Weights of a small GPT-style language model, trained from scratch on English Wikipedia.
Size: 13 layers, width 160, 2 heads of 64, vocabulary 3976, 3.4M parameters.
Architecture: LayerNorm before each block, no biases in attention or MLP, tied embeddings.
Training: a variant of SOAP for these matrices, 139M tokens.
Each number is 128 + 32 x the weight over its row's rms, rounded and kept within 0 to 255. Layers, rows and columns count from 0. The size above them is the row's rms in percent of the matrix's.

# layer 6 attention query, 128x160, rms 0.2, rows 38-63, columns 80-119
size [106 102  98 103 109 106 114 109 114 101  97 111 111  98 106  98 102 112 107 106 106 100 107 101 105 101]
[[171  89 128 122  81 111  58 161 155  60 135 115 120  85  90 105 170 159  69 174 156  90 104 143 135 121 141 129 122 115 141  96 196 112 122 131 101  48 130 188]
 [110 160 103 128 103 187 156  87  88  97 147 102  91 122 137 146 138 152  72  85 123 153 119 160 128 205 109 131 137 113 161  70 116  80 144 105  96 110 105 141]
 [122  87 154 173  82 161 178  85 118 157  52  90  87 201 150 139 203 151  71 109 160 133 119 129  76 155  73 129 123 154 142 144 142 105  94 158 117 151 162 173]
 [132 133 107 129 125 104 181 117  95 150  85  98 108 107 127 125 108 132 127 148  47 154 144 111 142 167 116 129 185  96 148 134 131 162 107 112  84  63 158  51]
 [ 99 156 127 181 124 126 118 136 160 113 114 111 139 145 144 149 173 133 112 142 111  81 166 149 169  97 133  84 136 155 137 151 186  82  98  82 182 114 188 146]
 [120 144 108  82 115 155  67 145 104  95  97 128  93  92 156 110 141  90 114  82 123 117  69 134 149 116 113 103 164 115 128 125 184 193 130 191 131 110 185 120]
 [137 139  82 177 144 118  83  86 173 151 127 147 123 137 161 111  91 134  76  76 141 159 121 132 126 139 148 129 130 126 179 118 100 167 145 150 115 128 143 122]
 [174 164 149 187 133 124 178 100 105 115 106  79 172 137 112 159 107 128 139  85 114 113 123 174  74  79 150 101  69 157 153 108 197 139  88  90  97 158 186 134]
 [115  85 134  80  33 134  77  84 152  64 148 195 168 160 134 134 183 160 162  90 149 140 108 120 186  86 177 127 142 128 109 130 139 106 156  58 129  81 115 165]
 [ 71 152  90 104 115 114  72 167 139 169 133 124 106 147 180 152 163 119 177 132 114 130 169 163  91  80 109 125  67 143 136 119 126 135 105 136 156 140  93 127]
 [163 128  95 141 140 120 116  51 172 118 154 157  76 163 103 106 119  81 108 160 116 138 138 117 164 119 116 133  98 153 140 114  87 121 156 116 233 105 143 109]
 [ 83 157 140 101 133 155 200 117  96 103 144  86  96  99 130 122 128 178 150 102 182  90  99 137 147 144 110  89 111 119 153 116 115 104 121 170 171  75  80 129]
 [ 87 115 122  87 139 162 160  94  80 100 146 163 118 164 154 150  86 136 107  57  90 100 155 173  95 146 169 126 141 151 175  95 162 102 115 113 127 150 163 152]
 [162 156 171 182  76 127 186 166 119 112 138 131 135 116 120 130 125 134 113 128 133 100  70 133  99 138 168 100 145 137 120 151 119 151 180 105 142 161 102 118]
 [ 93 160 194  99 158 122 169  96  53 102 206 101  88 147  88 116 162 106 106 175  68 141 158 131 177 127 130 146  96 129  86 124 169 122  96 118 177 147 179 118]
 [ 96 113 172 178  58 125 122 149 150 127 108 120 142 106 164  81 127  76 183 152 147 130 136 206 129 118  93 155 176 122 127 178 123 114 164 116 103 137 117 112]
 [160 104 128 108 113 133 132  85  85 128 165  57 157 120 135 176  40  95  99 134 135 134  23 160  89  96 172  90 175 150 104 127 141 132  80 165 102 101 116 116]
 [214  77 143 127 131 100 108 129 132 110 138 111 179 110 152 106 117 147 146  90 154  97 164 162 112 208 155  55 142 134 144 139 100  90  90 143 134 119 171 131]
 [129 115 119 120  85 178 124 168  88 139 146  97 126 152  94 168 132 126 126 126 175 129 139  81 123 131 118 110 133 183 183 142 129 121 108 112 109 139 141 171]
 [111 137 148  92  98 189  92 112 150  87  90 120 116 148 133 155 105 159  66 153 193  77  82  96  88 140 148 104  94 179 153 118 124  81 106  76 212 127  46  83]
 [ 90 125  99 127 129 106 184 185 155 117  81 149 138 146 147 100 106  81 142 164 162 203 135 133 121 146 140 101 176 118 172 147 132 102  93  90  91 107 139 107]
 [101 157 165 137 132 117 137 134 117 131  95 119  86 150 121 155 117  84 102 161 113 154 140 145 131 123 127 111 182 114  67 122 156 149 112  81 107 133 171 161]
 [183 139 150  77 125  98 147 152 171 115 140 111 133 124 148 168 141 139 140 100 101  77 142  66 151 110 126 109 162  63 117  68 118 100 164 181 180 109 110 109]
 [ 83 176 112  54 156  94 102  64 129 165 131  87 191 121 125 118 149 143 100 125  80 157 142 183 137 127 157  87 147 170 147 151  83 172 130 130 146 154 147 180]
 [155  62 125  34 152 128 133 129 133 134  84  83 173 207 116 179 125 147 136 103 111 153 134 159 163 159 131 154 185 165 177 129 121 112  91 110 125  54 126 115]
 [142 139 142 102  83  93 177 119  73 100 119 123 122 111 150 115 126 151 130 132 118  90 161 145 168 144 113 144 103 181 101 179  94 153 120 148 176 164  70 107]]
# layer 6 attention key, 128x160, rms 0.194, rows 38-63, columns 80-119
size [105 106  97 107 111 105 111 106 113  99 101 102 110 102 102 101 100 113 113 115 101 107 101 105 106 102]
[[ 95 155 134  57 120 167  99 170 104  92 179 202 155  81  97 165 142 140 142 133 152 144 122 129 124 133 156 139 130 136 142 105 178 135 147 153 132 161 200 230]
 [109 138 121 204 156 145 151  97 157 180 178  77 112 163 158 163 156 141  99 122 167 138 167 128 118 193 163 138 133  98 129 144 140  95  95  82 112 121 105 167]
 [166 133 145 131 156 116 114 110 107  93 136 126 129 123 137 136  85 163 125 147 106 107  81  77 160 201 188  78 121  96 151  80  74 163 190  49 113 146 113 177]
 [146 150 116 130 124 198 109 111 144 115 160 114 158 111 132 103  97 102 162 132 129 112 144 105 141 147 162 116 124 115 196 129  89 167 113 178 130  82 148  95]
 [ 82 143  90 169  98 114  95 100 159  86 169 110 132 157 191  80 114  75 110  86 105  91 179 119 134  90 139  68  69 140 152  96 149 161 170  97  67 110 112 138]
 [ 99 157 157  89 180 117 118 140 106 126 111 190 118  77 163 137 130 160  91 135 145 172 117 141 150  83 110 120 177  91 112  81 218 171 148 191 102 139 125 103]
 [138 137  93 134 103 144 168 122 138 154 139 116 142  96 159 127 186 148  88 127 123 147  86 127 145 109 131 112 116  91 140  69  81 201  89 154 118  85 108  91]
 [111  97 140 140 114 129 152 164 143 136  51  90  80 155 105 108 158 116 144  99 121  81 179  91 174 122 128 113  98 130 133 104 144 155 124 110 121  91 129 149]
 [ 95 152 149 172  89  93  55 144 141 148 154 155 101 197 119 153 113 146 118 138 125  58 160  99 177  51  85 119 148 119 163 119  96 118 166 114 171  84 178 188]
 [ 98 189 104 148  95 108  94 178 159 124 107  94 134 106 157  92 116 148 140 155  94  75 131 148  96  72 132 123 152 156 131 118 135 137 137 161 149 116  82 163]
 [142 120 128 163  66 105  98 127  40 124 111 154 129 160 158 168 148 114 105 139  95 145 186 149 172 108 148 106  70 121 131 170  79 166 207 109 138 215 138 146]
 [129  82 152 102  94 127 149 148 148 169 108 113  82 175 106 178 119 151 108 107 119  93 151  97  94 122 120 174 125 148  67 110  71 119 119 107 132 103 161 150]
 [190 141 114 156  96 158 142  80 116 173 142  75 137 160 121 108 160 147 150  82  70  97 178 134 132 118 195 192  86  91 154 126 116 124 154 148  67 101 166 168]
 [ 93 181 125 157  64 110 136  89 158 132 116 152 113 186 174 142 120 108 182  98 121 150 125 196 119 180 108 114 151 108 172 117 132 117 115 104 154 130 174  95]
 [102 123 121 131 135 158 125 156  83 120  90 139 193 159 146 146 154  95 130 122 181 110 128 150  96 143 166 128  98 156 130 186  97  95  96 115 143 157 100 171]
 [102 126  59 106 168  49 150 128 104 124  68 143 142 117 173 113 139 137 150 114  81 143 151 132 115 125 157 142 117 103  74 163 162 149 173 131 183 178 141 141]
 [ 77 139 117 119 147 165 138 135 204 179 148 134 126 140 121 138 104 109 109 139 136 182 129 142 162 118 122 117 132  95 164  99  61  83 125 144 144 134 147 134]
 [139  85 157 103 118 169  95 159 146  87  95  86 116 119 106 150 144 123 123  85  80 151 129  93 134 190 129 148  93 165 123 108 124 138 158  52  84 128 169  79]
 [126 155 118 124 166  50 129 148 148 136 203 120 154 172  93 147 187 155 109 165  99 162 169  34 116 114  82  89 108 112  85  92 161 157 161  93 137 102 177 119]
 [163 104 204 204  48 120 136 135  97 144 107 138 166 139  97 176 177 202 123 113  86  96 144 127 135 188 118 176 143 126 210 134 145 135  97 134 134 168 195 106]
 [110 136 127 157  91 149  95  89 155 177 151  96 138  63 101  63 123 147  68  85  55 141  81 128 106 110 157 136 166 101 119 139 105  86  82  87 161 161 122 129]
 [104 225 218 112 137 150 125 127 144 161 158  95  98 133 152 104 128 134 118 131 138 108  80 155 118 162 126  89 166 118  83 154 197 115 145 108 147 111 127 158]
 [157 139 112 125 131  83 111 108 107 161 143 135 111 129 163 204  81 164 120  87 140 118  75 119 174 154 118 226 123 189 137 174  99 166 131 154 155  85 131 138]
 [133 113 150  96 115 124 167 161 170  85 128 105 118 111 172 147 142 153  93 106 130  94 155 144  75 144 168 196 135 164 124 139 179 151  82 145  82 160  76 151]
 [158  78  62 132 133 192 133 131 124  95 135  89 161 125 154 104 159 120 137  95 153 130  79  56 139 152 142 120 157 138  68 149 105 113 171 121 163 104 140 107]
 [129  84 149 104 120  98 176 187 177 175  99  84 108  97 108  96 116 151 183 177 129 106 101 177 101 170  98 155 102 129 101 194  90 143 136  89 157 159 148 119]]
# layer 6 attention value, 128x160, rms 0.244, rows 0-55, columns 80-119
size [ 93 108  97 106 104 123 115 103  85 119 116 108  91  89 109  96 110 116 113  90 111 101 105 108 122 106  94 115 107 110 107  91 109  97 122  96 114 103 103  97 103 101 119 109 107  99  91 103  95  98 118 109 116 103 104  91]
[[184 182 117 135 108 116 170 145 139 153 145  89 115  82 105 113 143  81 122 161 128 128 109 114 147 191 114 140  57 127  67 143  90  62 151 187 148  94 166 137]
 [154  76 144  96  74  70 200 148 169 176 121  70 103 164  66 141 135 143 120 157 111 117 104 103 129 137 166 167 127 114  27 123  95 124 110 136 135 206  98 138]
 [ 86  90 129 170 115 158  93 138 137 185 115 123 151  90  99 152 136 158 138 151 149 138  95 127  97 113  82 122 113 181 142  99 128 119  97 129 148 154  96 101]
 [133 171 101 131 143 102 148  56 119 113 126 163  64 151 203 179  82  98  80 166 193  83  81 149 115 155 156 104 120 139 161  76  88 118  66 115  88  92 155 136]
 [146 148 182  57  56 129  47 131 167 113 101 109 167 140 142  82 153 150 132 175 216 133 110 156 180 131 149 155  90 189 153 159 113 106 123  53 192 142 147 134]
 [153 101  74 148 129  85  58 124 155 149 150 130  82 148 125 102 167 128 106 120 129 160 124  83  67  63 155 105 114 126 121 147 104  82 182 126 132 157  87  66]
 [125 150 134 205 134 129 119 208 177 141 146 177  98 161 155 200 125 133 114 125 122 101 151 184 162 168 134 118 119  90  98 112 138 117  97  94 124 160 151 101]
 [119 169 106 159 106 113 107 134 102  75 136 160  92 133 130 142 106 190 135 117 100  84 141 118 128 121 186 135 115 150 121 140 109 103 117 107 182 176  89  87]
 [103 154  93 135 130  69 179  73 112 166 195 127 142 105 182 149 172  89 133  82 143 105  72  75 118  98 134 141 169  90 159 106  97 150 218 145 105 173 155 142]
 [161 103  84 110 129 118  60 109  97 126 141 124 107 146 151 137  82 142 149 177 127 144 109 186 119 148 153 120 178 125 137 130 181 130 137 217  94 138  95 179]
 [166 112  95 125 151 209  92 120 146 117 173 134 117 160  96 120  95 157 117  84 127 142 106  42 116 117 143 130 124 150 131 230 114 113 143 169 134 120 111 103]
 [126 120 165  52 100 123 160 137 196 101 121 208 140 145  97 137 123 113 127  71 128 106 149  49 125 140 122 150 167 120 189 164 144 170 146  99  56 105 136 171]
 [145 141  95 191 164 201  68 107 119  97 115 163 148  96 176 150 136 121  83  96 171 130 141  93 142 176  93 129 164 108 152 112 131 151 142 137 110 153 176 161]
 [135 121 199 143  90 154 141  89 128  93 135 153 174  74 105  92 192 163  80 176 135 164 116 158 169 131  88 129 120  64 122  88 106 104 100 111 107 153 134 155]
 [120 117 140 152 139 106 129  94  80  92  72 158  97 108  62 123 132 148 151  94 126 111 156 100 115 162 113 166 128  64  75 129 134  38 207 106  75 133 148 151]
 [164  64 111 150 182 133 131  92 120 114 115 123  95 137 136 158 144  89 132  96 182 108 113  96 100 121 108 129  95 182 143 162 111 106 163 111 160 127 111 151]
 [112 111 176  96 140 104 117  76 171 111 109 124 115 134  85 159 123 116 112  85 188 109 149 129 153 110  64 161  70  97 113 174 117  77 122 122 185  19  94  70]
 [169  97 102 132 159 205 166  99 120 135 109 130 135 165  99  98  99  95  99 100 140 119 123  90 119 150 113 126 102  84 136 126  98  78 102 101  41 107 187 109]
 [141  95 104 101 157 130 110 144 124 128 163 157 114 147 109 146 114 195  91  81 124 122 106 122  85 198 139  86 103 169 193 120 137  86  82 105 141 149  62 121]
 [119 173  90 148 155  27 112 158 163  99 104 121 156 101 166 191 123  99 137 127 142  95 153 119 143 118 104 103  73  88  98 109 113 179 131 129 157 154 106  92]
 [131 122 109  99 176 194 113 202 120 185  97 139 101 148 122 129  92 154 145  90 116 117 151 145 152 134 125  63 105 136 156 112 174 122 103  96 131  77 199 124]
 [157  66 118 180  90 123 124 204 104  65  74  98 165 143 112 113 113 122 100 162 105 137 108 168 152 130 146  77  98  70 127 162 121  56 200 119 153  95 128 126]
 [ 88 133 134  78  89 152 131 106 160 195  67 128 191 149 116  98 129 185 132 126  91 138 104 125 185 142 119 105 140 171 133 131 111 100 147  92 113  62 120  67]
 [114 104 137 138 114 122  65  93  96 114  94 169 111 240  69 130 161 179 144 183 166 159  63 134 115  45 159  51 117 149 144 105 142 167 141 124 170 106 115 167]
 [120 125 142 170  78 109 101  66 125  53 103 162 120 165 145  98 127 129 143 116 177 140 128 140 206  89  98 156 143 121 118  92  90 156 188 138 103 137 157 125]
 [179 158 122 147 136 116 151 179 123  86 114 151 139 202 188 102 106  78 162 144 123 101 119  87 165 127 108  94 136  78 154 207 108 113 121 110 178 192 102 138]
 [190 120 122 140 132 152  62 140 135 101  70 114 126 147 143 158  92 144 151 117 104 178 132 184 151  96 151 144 134 124 160 113 100 115 144 109  99  55 130 119]
 [120 108 108 139 117 138 144  94  92 109 146 128  74  97 162 165  92 191 126 102 135 125 141 126 159 172  98 125 137 173 125 145  82  84 131 123 128 163 132 182]
 [113 103 182  98 137 132  99  64 153 141  70 145 170 131 113 108 164 140 116 134 169 125 119  93 156 153 126 176 168 175 135 104 163 144 149 133 175 145  92 121]
 [110 137 123 116 164 136 170 100 146 207 110 139 103 128 149 102 148 165 132  97 108 165 110 149 143 116  95 154 160 165 195 129 106 169 111 110  99 104  77  99]
 [113  97 115 150 100 148 133 158 124 113 139  96  61 156 132 134 186 190 106 115 154  89 111 135 107 127  66 116 119 121 157  88  97 166 123 124 114  83 108 139]
 [144 107 209 169 148 148 126 118 158  97  84 149 144 188 100 201 218 131 128 105 119 117 109 145 132 147 100 142 149 160  74  92 141  86 129 123  96 189 112 126]
 [108 152 178 114 130 124  98  87 151 167 102  94 101 113  88 191 122 170 120 146 155 100 170 144  97 165 243 153 115 113 104 139 111 101  88 153 125 104 141 143]
 [103 168 211 122 123  96  84 161 140 137 151 150 153  85 146  98 177 190 102 170 110  92 115 141 140 125 118 164 151 112 111  91  97 147  89  88  67 121 154  83]
 [224 162 139  73 104 167 103 167 138  96  90 140 162 117  80  79 110 134 187 186 143 149 169 168 104 147 127 131 156 151 122 121 106 192 109 118  94  71 132  99]
 [137 163 122  86 121 151  87 131 123  98 112 124 147 100 126 161 117 131 110 133 164 162 109  93 114 159 120 148 140 208 110 105 110 192 111 121 152 161 141 118]
 [ 94 123 119 122 112 158 112  76 125 162 165  74 160 136 133 142  75 160 102 153 157 145 122 102 173 140 109 126 179 120 160 147 112 115 128  99 121 110 151  82]
 [108 129 111 130 137 115 159 147 136 193 130 132 103 121 139 109 135 135 155 111 140  82 116  79  76 185 175 177  74 158  89 150 120 161 103 148 101 112 125 180]
 [101 166 126 119 118 122 155 172  88 132 124 190 124 115 129 158  58 112 122 142 105 102  84 112 105 172 166  97 110 115 198 126 115 159 129 147 125 152  73 127]
 [144 156 121 186 172 126  75 124 131 130 124 169 138 153 119  88 139  67 102 209  79 131 148 104 111 144 106 110 129 117 147 157 200 148 146 123 120 140  75 137]
 [228  94 132 183 104  86  83 134 149  65  75 148 135 114 142 152 116 126 103 135 151 175 179 146 149  75 117 112 125 104  95  98 108  97 111 137 117 101 101 200]
 [ 54 121 153 130 141 137  82 135 136 120 128 138  90 113  90 119 172 150 175 151 168 104  79  83 123  70 140 178 145 138 145 107 118 145 144  85 159 114 121 165]
 [141 173 154 169 152  91 141 150 133 136 193 174 164  94 213 104 138  61 145 118 138 116 144 116 155 176  73 128 116  73 125 163 146 153 120 106 102 100 171 151]
 [139 103  78  85 132 157  85  95 136 135 104 129 129  81 121 113  64 128 102 157 105 103 142 121 173 162 121 157 104 205 131 192 130 132  77  97  85  82 139 147]
 [141 158 102 140  73  75 136 125 129 131  80  77 165  93 187 167 136  91 160 151  92 135  85 130  91  72 143 146 131 143 151 106  84 151  93 125 142 173 118 187]
 [157 143 153 120 151 100 106 125 194 137 187 184  91 122 115  81 114 153 137 186 153 157 102 130 131  88 100 102 124 125  96 101 121  85 183  93  76 141 129 151]
 [167 172 178 157 133 141  95 217 109 123 150 178 110  96  93 172 128 145  69 138 172 126 148 153  85 154 126 100  96 152 126 141 145 136 110 112 156 138  60 112]
 [138 152 118 197 144  64 107 182 141 130  74 158  84 168 164 150 111 120 233 107  91 143 106  55 123 111 108  73 123 117  85 142 138 101 176 150 151 135 142 165]
 [104 115 124 148  73 130 149  93 124 126 137 103 161 127 101 161 142 171 139 114 138 128 109 134 156 118  62 124 118  98 179  90 119 146 120 176 122  93 130 156]
 [175 136 138 152 127 155  96 188 176 166 128 187 153 184 144 154  95 146  85  98 178 106 112 113 119 180 122  98 170 131  84 158 115 179 113  67 108 169 108 136]
 [127 105 115 148 157 136  99  81 132 162 117 159 100  99 121  91 136  97 132 181  81 145  90  98 139 131  99 181 131 132 135 133  98 153  98  82 134 176 138  91]
 [126  83  94  90 112 134 184 157 150 134 139 145 159 102 116  90 135  93 146 137 129 170 152 165 104 107 111 171  64 157  84 145  93 145 143 153  90 151 113 161]
 [105 117  94 153 148 114 134 102  77 167 114 105  70 150 176 164 128 166 131 104 122 139 161 229 120 128 142 141 115  83 129  78 116 163 114 187  86  24 156 154]
 [ 89  74 139 153 105 101 122 171 101 135  87  99  88 129 143 122 171 132 129 111 112 150 116 153  29 120 165 165 152 150 109 104 135 142 125 163 154 145 149 172]
 [119 132 130 138 207  88 133  65 133 170 134 140 139  93 150 115 121 137  61 121 134 165 162 171 173 187 121  95 139 125 139 156 109 142  93 147 107 104 122 140]
 [105 134 132 138 134  53 146 131 148 135 149 143 148  81 152 120 102 137 135 127 132 185 159 133 126 120 100  84  85 133  94 137 165 131 163 137  98 160 125 138]]
# layer 6 attention output (transposed), 128x160, rms 0.204, rows 0-54, columns 80-119
size [ 87 102  96  98 102 120 106  98  82 112 105 104  89  87 102  84 102 107 100  86 105  95  97 104 114 102  95 109 102 103 100  88 101  96 108  92 106  93  94  93  98  89 111 105 101  95  85  96  92  91 108 100 107  97  99]
[[ 72 162 124 152  84  94 147 115 139 161 115 163 160 138 126  79 125 131 164 184 152 141 121 142 114 129 176 151 156 138 131 144 204 152 155 119  82 146 111 140]
 [ 56 158 116 147 163 187  64 142 102 117 188 121 163 105 156 173 164  94 114 156 143 115 188 142 144  92 133 100 202 148 139 154 182  93 140 141  73  68 116 141]
 [132 124 105 126 129 101 172 149 110 134 159 156 116 153 183  98 118  92 132 126 111 119 133 159 189  75 180  95 113  43 157 112 101 115 139 108 122  88 167 112]
 [ 87  49 114 159 118 156 101 169 170  93 138 205 191 139  60  87 111 149 131 177  85 109 131  93 123 153  88 140  65 128 186 101 134 116 163 158 170 104 118 138]
 [195 111  94 142 190  97 117 131 104 137 167 184 124 100 168 138 102 112 113  94  42 196 111 122 118 141 118 107 186 119  75 115 122 168 113 166  78  84 167  94]
 [109 127 185 124  82 116 113  94  83 124 131 122 103 158 129 107 153 144  39  87 101 113 119  98 112 121 156 134  91 105 152 179 122  98 104  67 101 116 160 146]
 [100 162 121  97 111 121 104 162  88 118 152 156  96  97 131  91 145 136 130 139 112 128 113 116 147 106 178 167 150 141 144  89 156 161 156 113 148 121 139 130]
 [ 91 140  68 106 201 100  86 132 178 173  89 115 155 128 189 100 130 109 121 103 101 154 116 154 140 110 175 145 143 100 155  72  94 151  81 174 164 100 125 121]
 [143 142 166 169  88  97 101 177 189 140 183 107 107 134  45 146 139 161 162 169 119 127 228 128 116 144 134 113 123 127 115 148 162  97  76 175 101 119 170 113]
 [150  62 111 185 120 128 158  91 126  80 120 150 116 145 122 117 181 127 127 123 157 127 142  78 111 184  78 151 105 111 165 175 145 113 124  86  97 123 108 208]
 [140 127  90 147 123 107 115 137 151 171  91 144 117 109 136 145 160  84 150 144 115  95 121 139 148 120 116  94 110  89 148  59  77 124 123 115 109 181 142 143]
 [171 128 123 136  69  92 138 115  55 111 135 146 108 118 160 111 128 101 178 137  99  97 140 160 162 177 110 102 103  81 107 138  80 127 186 136 183 128  83 112]
 [109 156 159 149  93 112 137 175 123  87  92 139 138 111  55 100 154 124 140 132 134 139 177 195 100 121 172 128  81 104 129 248 136 130  95 101 137 138 106 105]
 [130 115 117 118 111 107 136 196  91 110 155  99  80 141 127 128 113 114 168 108 149 110 174 145 172 151  95  99 127 169  83 135 150 148 173 122 139 156 122 159]
 [129 184 134  98  86 116 101 100 188 158 112 119 108 161 115 143  79 159 135  92 130 127 110 151 145 161 174 103 108 154 134 122 119 168 122 172 127 138  92 101]
 [ 94 113  86 101  99  75 133 160 145 174 119 158 158 121  75 139  93 182 119 137  93 165 133 103 111 210 117 122 161  93 173 145 140 160  67 134  98 141 143 103]
 [ 46 190 144 117 196 134 111 109  62 126  81 120 171  96 114 123  94 120 130 120 126 148 137 175 108  82  92  99 118 134 144 108 146 173  75 115  86 172 202 118]
 [ 64 120 152 115 128  83 136 137 121  96 164 196 122 121 108 174 120 132 109 171 120  94 142 121 144 148 144 134 132 124 149 135 115 120 161 113 165 130  74 184]
 [109 124 167 102 135 147 110 101 162 129 107 101 121 141 125  79 124  82 124 125 118 121  49 158 111  71 134 125 124  97 118 175 125 143 159 130 131 138 104 155]
 [ 49 158 171  77 199 185 130  79 155 106 143 126 103  51 122 103  97 140  94 126 158 153 134 134 109 137 113 104 124 147 180 108  91 103 100 125  46 143 146 116]
 [177 114 157 163 143 143 122  53  87 175 102 138 125  95 183 103  97 156 125 177 122 182  95 123 172  70 150 136  95  91 148 127 134 172 134  98 167 124  93  83]
 [ 78 108  86  89 146  74 149 128 148 128 176  60 144  61  94 131  90 135 114  99 142 132 121 174 118 175 139 163 154 125 130 107 111 176 125 103 106 131 150  96]
 [205 159 212 154 116 142 180 134 136 160 192  93  99 105 134 152 117 107 149 209  68  83  92 109 112 109 163 128 111 108  73 118 151 110 180 184 144 159 122 151]
 [151 147 141 132 170 132 185 154 157 110 103  90 132  98 164 155 157 124 158 107  75 141 186 124 128 224 128 193 114 115 172 158 138 124  79 169 168 133 168  81]
 [132 109  95 123 135  64  86 197 147 161 190 103 156  93 139 147 117 118  97 145 114 142 179 129 158 197 136 108 151 131 145 117 128  84  45 139 148  88 130 111]
 [168  83 126  91 114 193 101 123  88 128 146 131 159  73 126 141 156 145  81  58  95 210 140  98 116 160 117  60 111 108 103 102  99 104 111 149  97 114 163 118]
 [201 116 157 125 174  97 166 161 150 118 152 163 172 168  74 155 130 100 117 162 130 175 123  99  95 126 109 117 132 134  85 176 143 157 107 111  83 173  99 154]
 [ 87  86 115 144  91 126  70 165 120 127 153 134 153 120  93 133 146  92 129 140 158 146  94 170  74 116 203  82 189 130 167 111 173 124  98 167  74 102 102  88]
 [119 143 170 185 131 111 132 165 128 102 138 124  99 126 130  49 122  90 115 118 136  57 118 133  79 159 156  98 126 131 126 114 140 105 126 106 140 113 151 161]
 [176 179 128 155  62 148 113 133 105 135 131 148 165 152  26 104  60  97 176 134 128 119  79 153 173 142 155 103 123 128 134 141 148 125 138 117 141 168 116  98]
 [ 95 124 121 134 155 106 153 111 124 106  78  66 165 167 124 151 104 107  88 135  67 125 166 148 157 162 156 141 139 131 134 191 177  99 111 139 137 230 126 132]
 [176 215  87  68 107  90 101 164 123 149 129 121 125 143 171  93 143  75 150  80 129  92 141  72 135 117 135 125 166  87 112 117  85 214 122 170 144 112 137 105]
 [ 94  49 121 145 163 109 122 135 176 158  94 143 127 108 128 113 166 128 134 116 139 148 132 112 181  66  86 134 161 137  96 126 135 142 149 151 123 118 113 107]
 [164 136  88 117 153 131 185 123  95 141 168 169 128 150 179  73 167  44 126 143 185 117 157 146 165 118 131 158 122 170 103 119 150 162 142 138 160 168  92 151]
 [138 119 109 130 157  79 150  79 122 158 102 134 164 107 161 120 184  88 113 172 130 108 120 130 132 141 146 116 139 106 155 108  53 115 183  62 168 160  93 158]
 [173 143 135 166 166 121 145 102 125 114 137 139  72 190  87 113 117  86 163 112 114 126 150  84 110 148 136  98  45 154 130  94  79 126 161 142 120 132  86 162]
 [130  92 166 107 145 132 112 149 146 139 110 134 101  96 106 138 159 150 140 156 119 113 194 158  77  96 147 127  96 163 131 153 139 166 180 121  99 154 133 130]
 [ 82 155 100 112 132 165 119 118 149 107 156 162 152 148 188 130 135 132 149 107 157  95 106  72 149 116 175 106 156 133 123 106 234 143 123 127 145 117 146 163]
 [107  66 111 121 136 130 117 128 159 147 166 172 156 118 106 103 145 149 135 120 132 121 132 134 138 158 118 177 142 110 170  96  95  82 230 139 174 140 178 127]
 [142  89 151 104 147 138 148 127  94 102  69 116 121 152 112 168 136 142  68  95 149 165  90  94 154 189 104 156  64 138 152 142 120  96 120 197 121 129 114 152]
 [142 170  98  90 112 132 173 148 184 124 111  92 116 118  57 155 158 142 105 106 133 156 144 136 154 164 150 175 158 131 133 114  94  93  44 104 104 179 184 132]
 [122 112 188 131 115 115  84 127  92 130 138 157 135 145 143 118 106 113 128  77 118 138 111 173 136 161 151 112  83 134  86 123  92 177 123 117 148 110 172  97]
 [109 154 187  85  54 173 136 126 103 143 124 158 167 160  77 159 119 161 154 137 112 203 140 130 132 146 108 130  73 188 129 145  90 153 171  87 134 103  74 111]
 [110 159 140 136 129  81 181 152 150 154 139 155 125 131  73 133 165 147 115 177 152  89 130 103  60  95  84 117  74 124 184  84 155 150 145 113  98 129 100 158]
 [151  53 107 125 189 161 102 131 166 111 185 153 140 175  79 130 125 131  99 141 190 121 156 120 137 105 111 122 161 180 116 141 136 163 131 139 105  95 192 143]
 [ 98 141 132  89 149  65 134  93  30  90 128 151 144 103 124 160 119 106 145 141  71 158 119 136 120 197 142 107 164 137 136 148 174 104 138 133 153 116 155 147]
 [131  88 140  78 151  91 107  71 101 122 107 116  93 120 195  95 129  92 139  71 107 148 133 105 119  66 143 189 166 134 184 137  68 105 208 108 108 180 179 152]
 [152 162 130  82 156 226 121  82 121 152 150  84 116 121 104 174  72 138 138 106 113 169 100 171 156 198 151  84 140 175 171  97 102 121 117 143 134 139 170 151]
 [142 106 129 114  76 166 115  96 163 107 109 123 187  75 140 133 152 178 114  71 146  81 146 118  64  87 142 112 130 141 111 138 106  81 101  95 165 162 155 211]
 [156 154 170 106 137 167 128 112  71 154 137 137 139 138  73  91 147 151 143 147  73  98 184  84 134  70 149 112  99 145 200 127 147 191 148 132 141 119 154 178]
 [140 161  93  82 139 123 171 115 121 103 123 123 137 147  85 143 163 135  97  86 151 144  99 147 154 106 133 111 117 128 133  74 114 147  82 140  61  77 106  96]
 [143 131  98 112  90 122 102 105 112 108 160 165 174  84 134 160  61 149 110 123 142  68 134 107 168 103 156 107 144 106 187 130 118 122 132  80  94  90 132  84]
 [ 92  67 175 168 101 133 103 144 120 127 133 107 158  82 103 110  90  83 154 126 159  61 123  94 167 116  64 141  92 119 108 167 125 139 100 115 160 207 128 117]
 [166 114 116 148 152 165  85 133 105 145 124  98 130 163 128 189 131  74 145  80 145  94 118 102 152 102 146 155 154 107 108 104 141 111 107 116  66  80 152 124]
 [172 128  74  82  69 172  67 125  90 161 141 166 178 188  67 115 149 123 118 110 130 136 105 116 131 110 124 111  97 175 136  94 196  86 136  53  89 149 118 110]]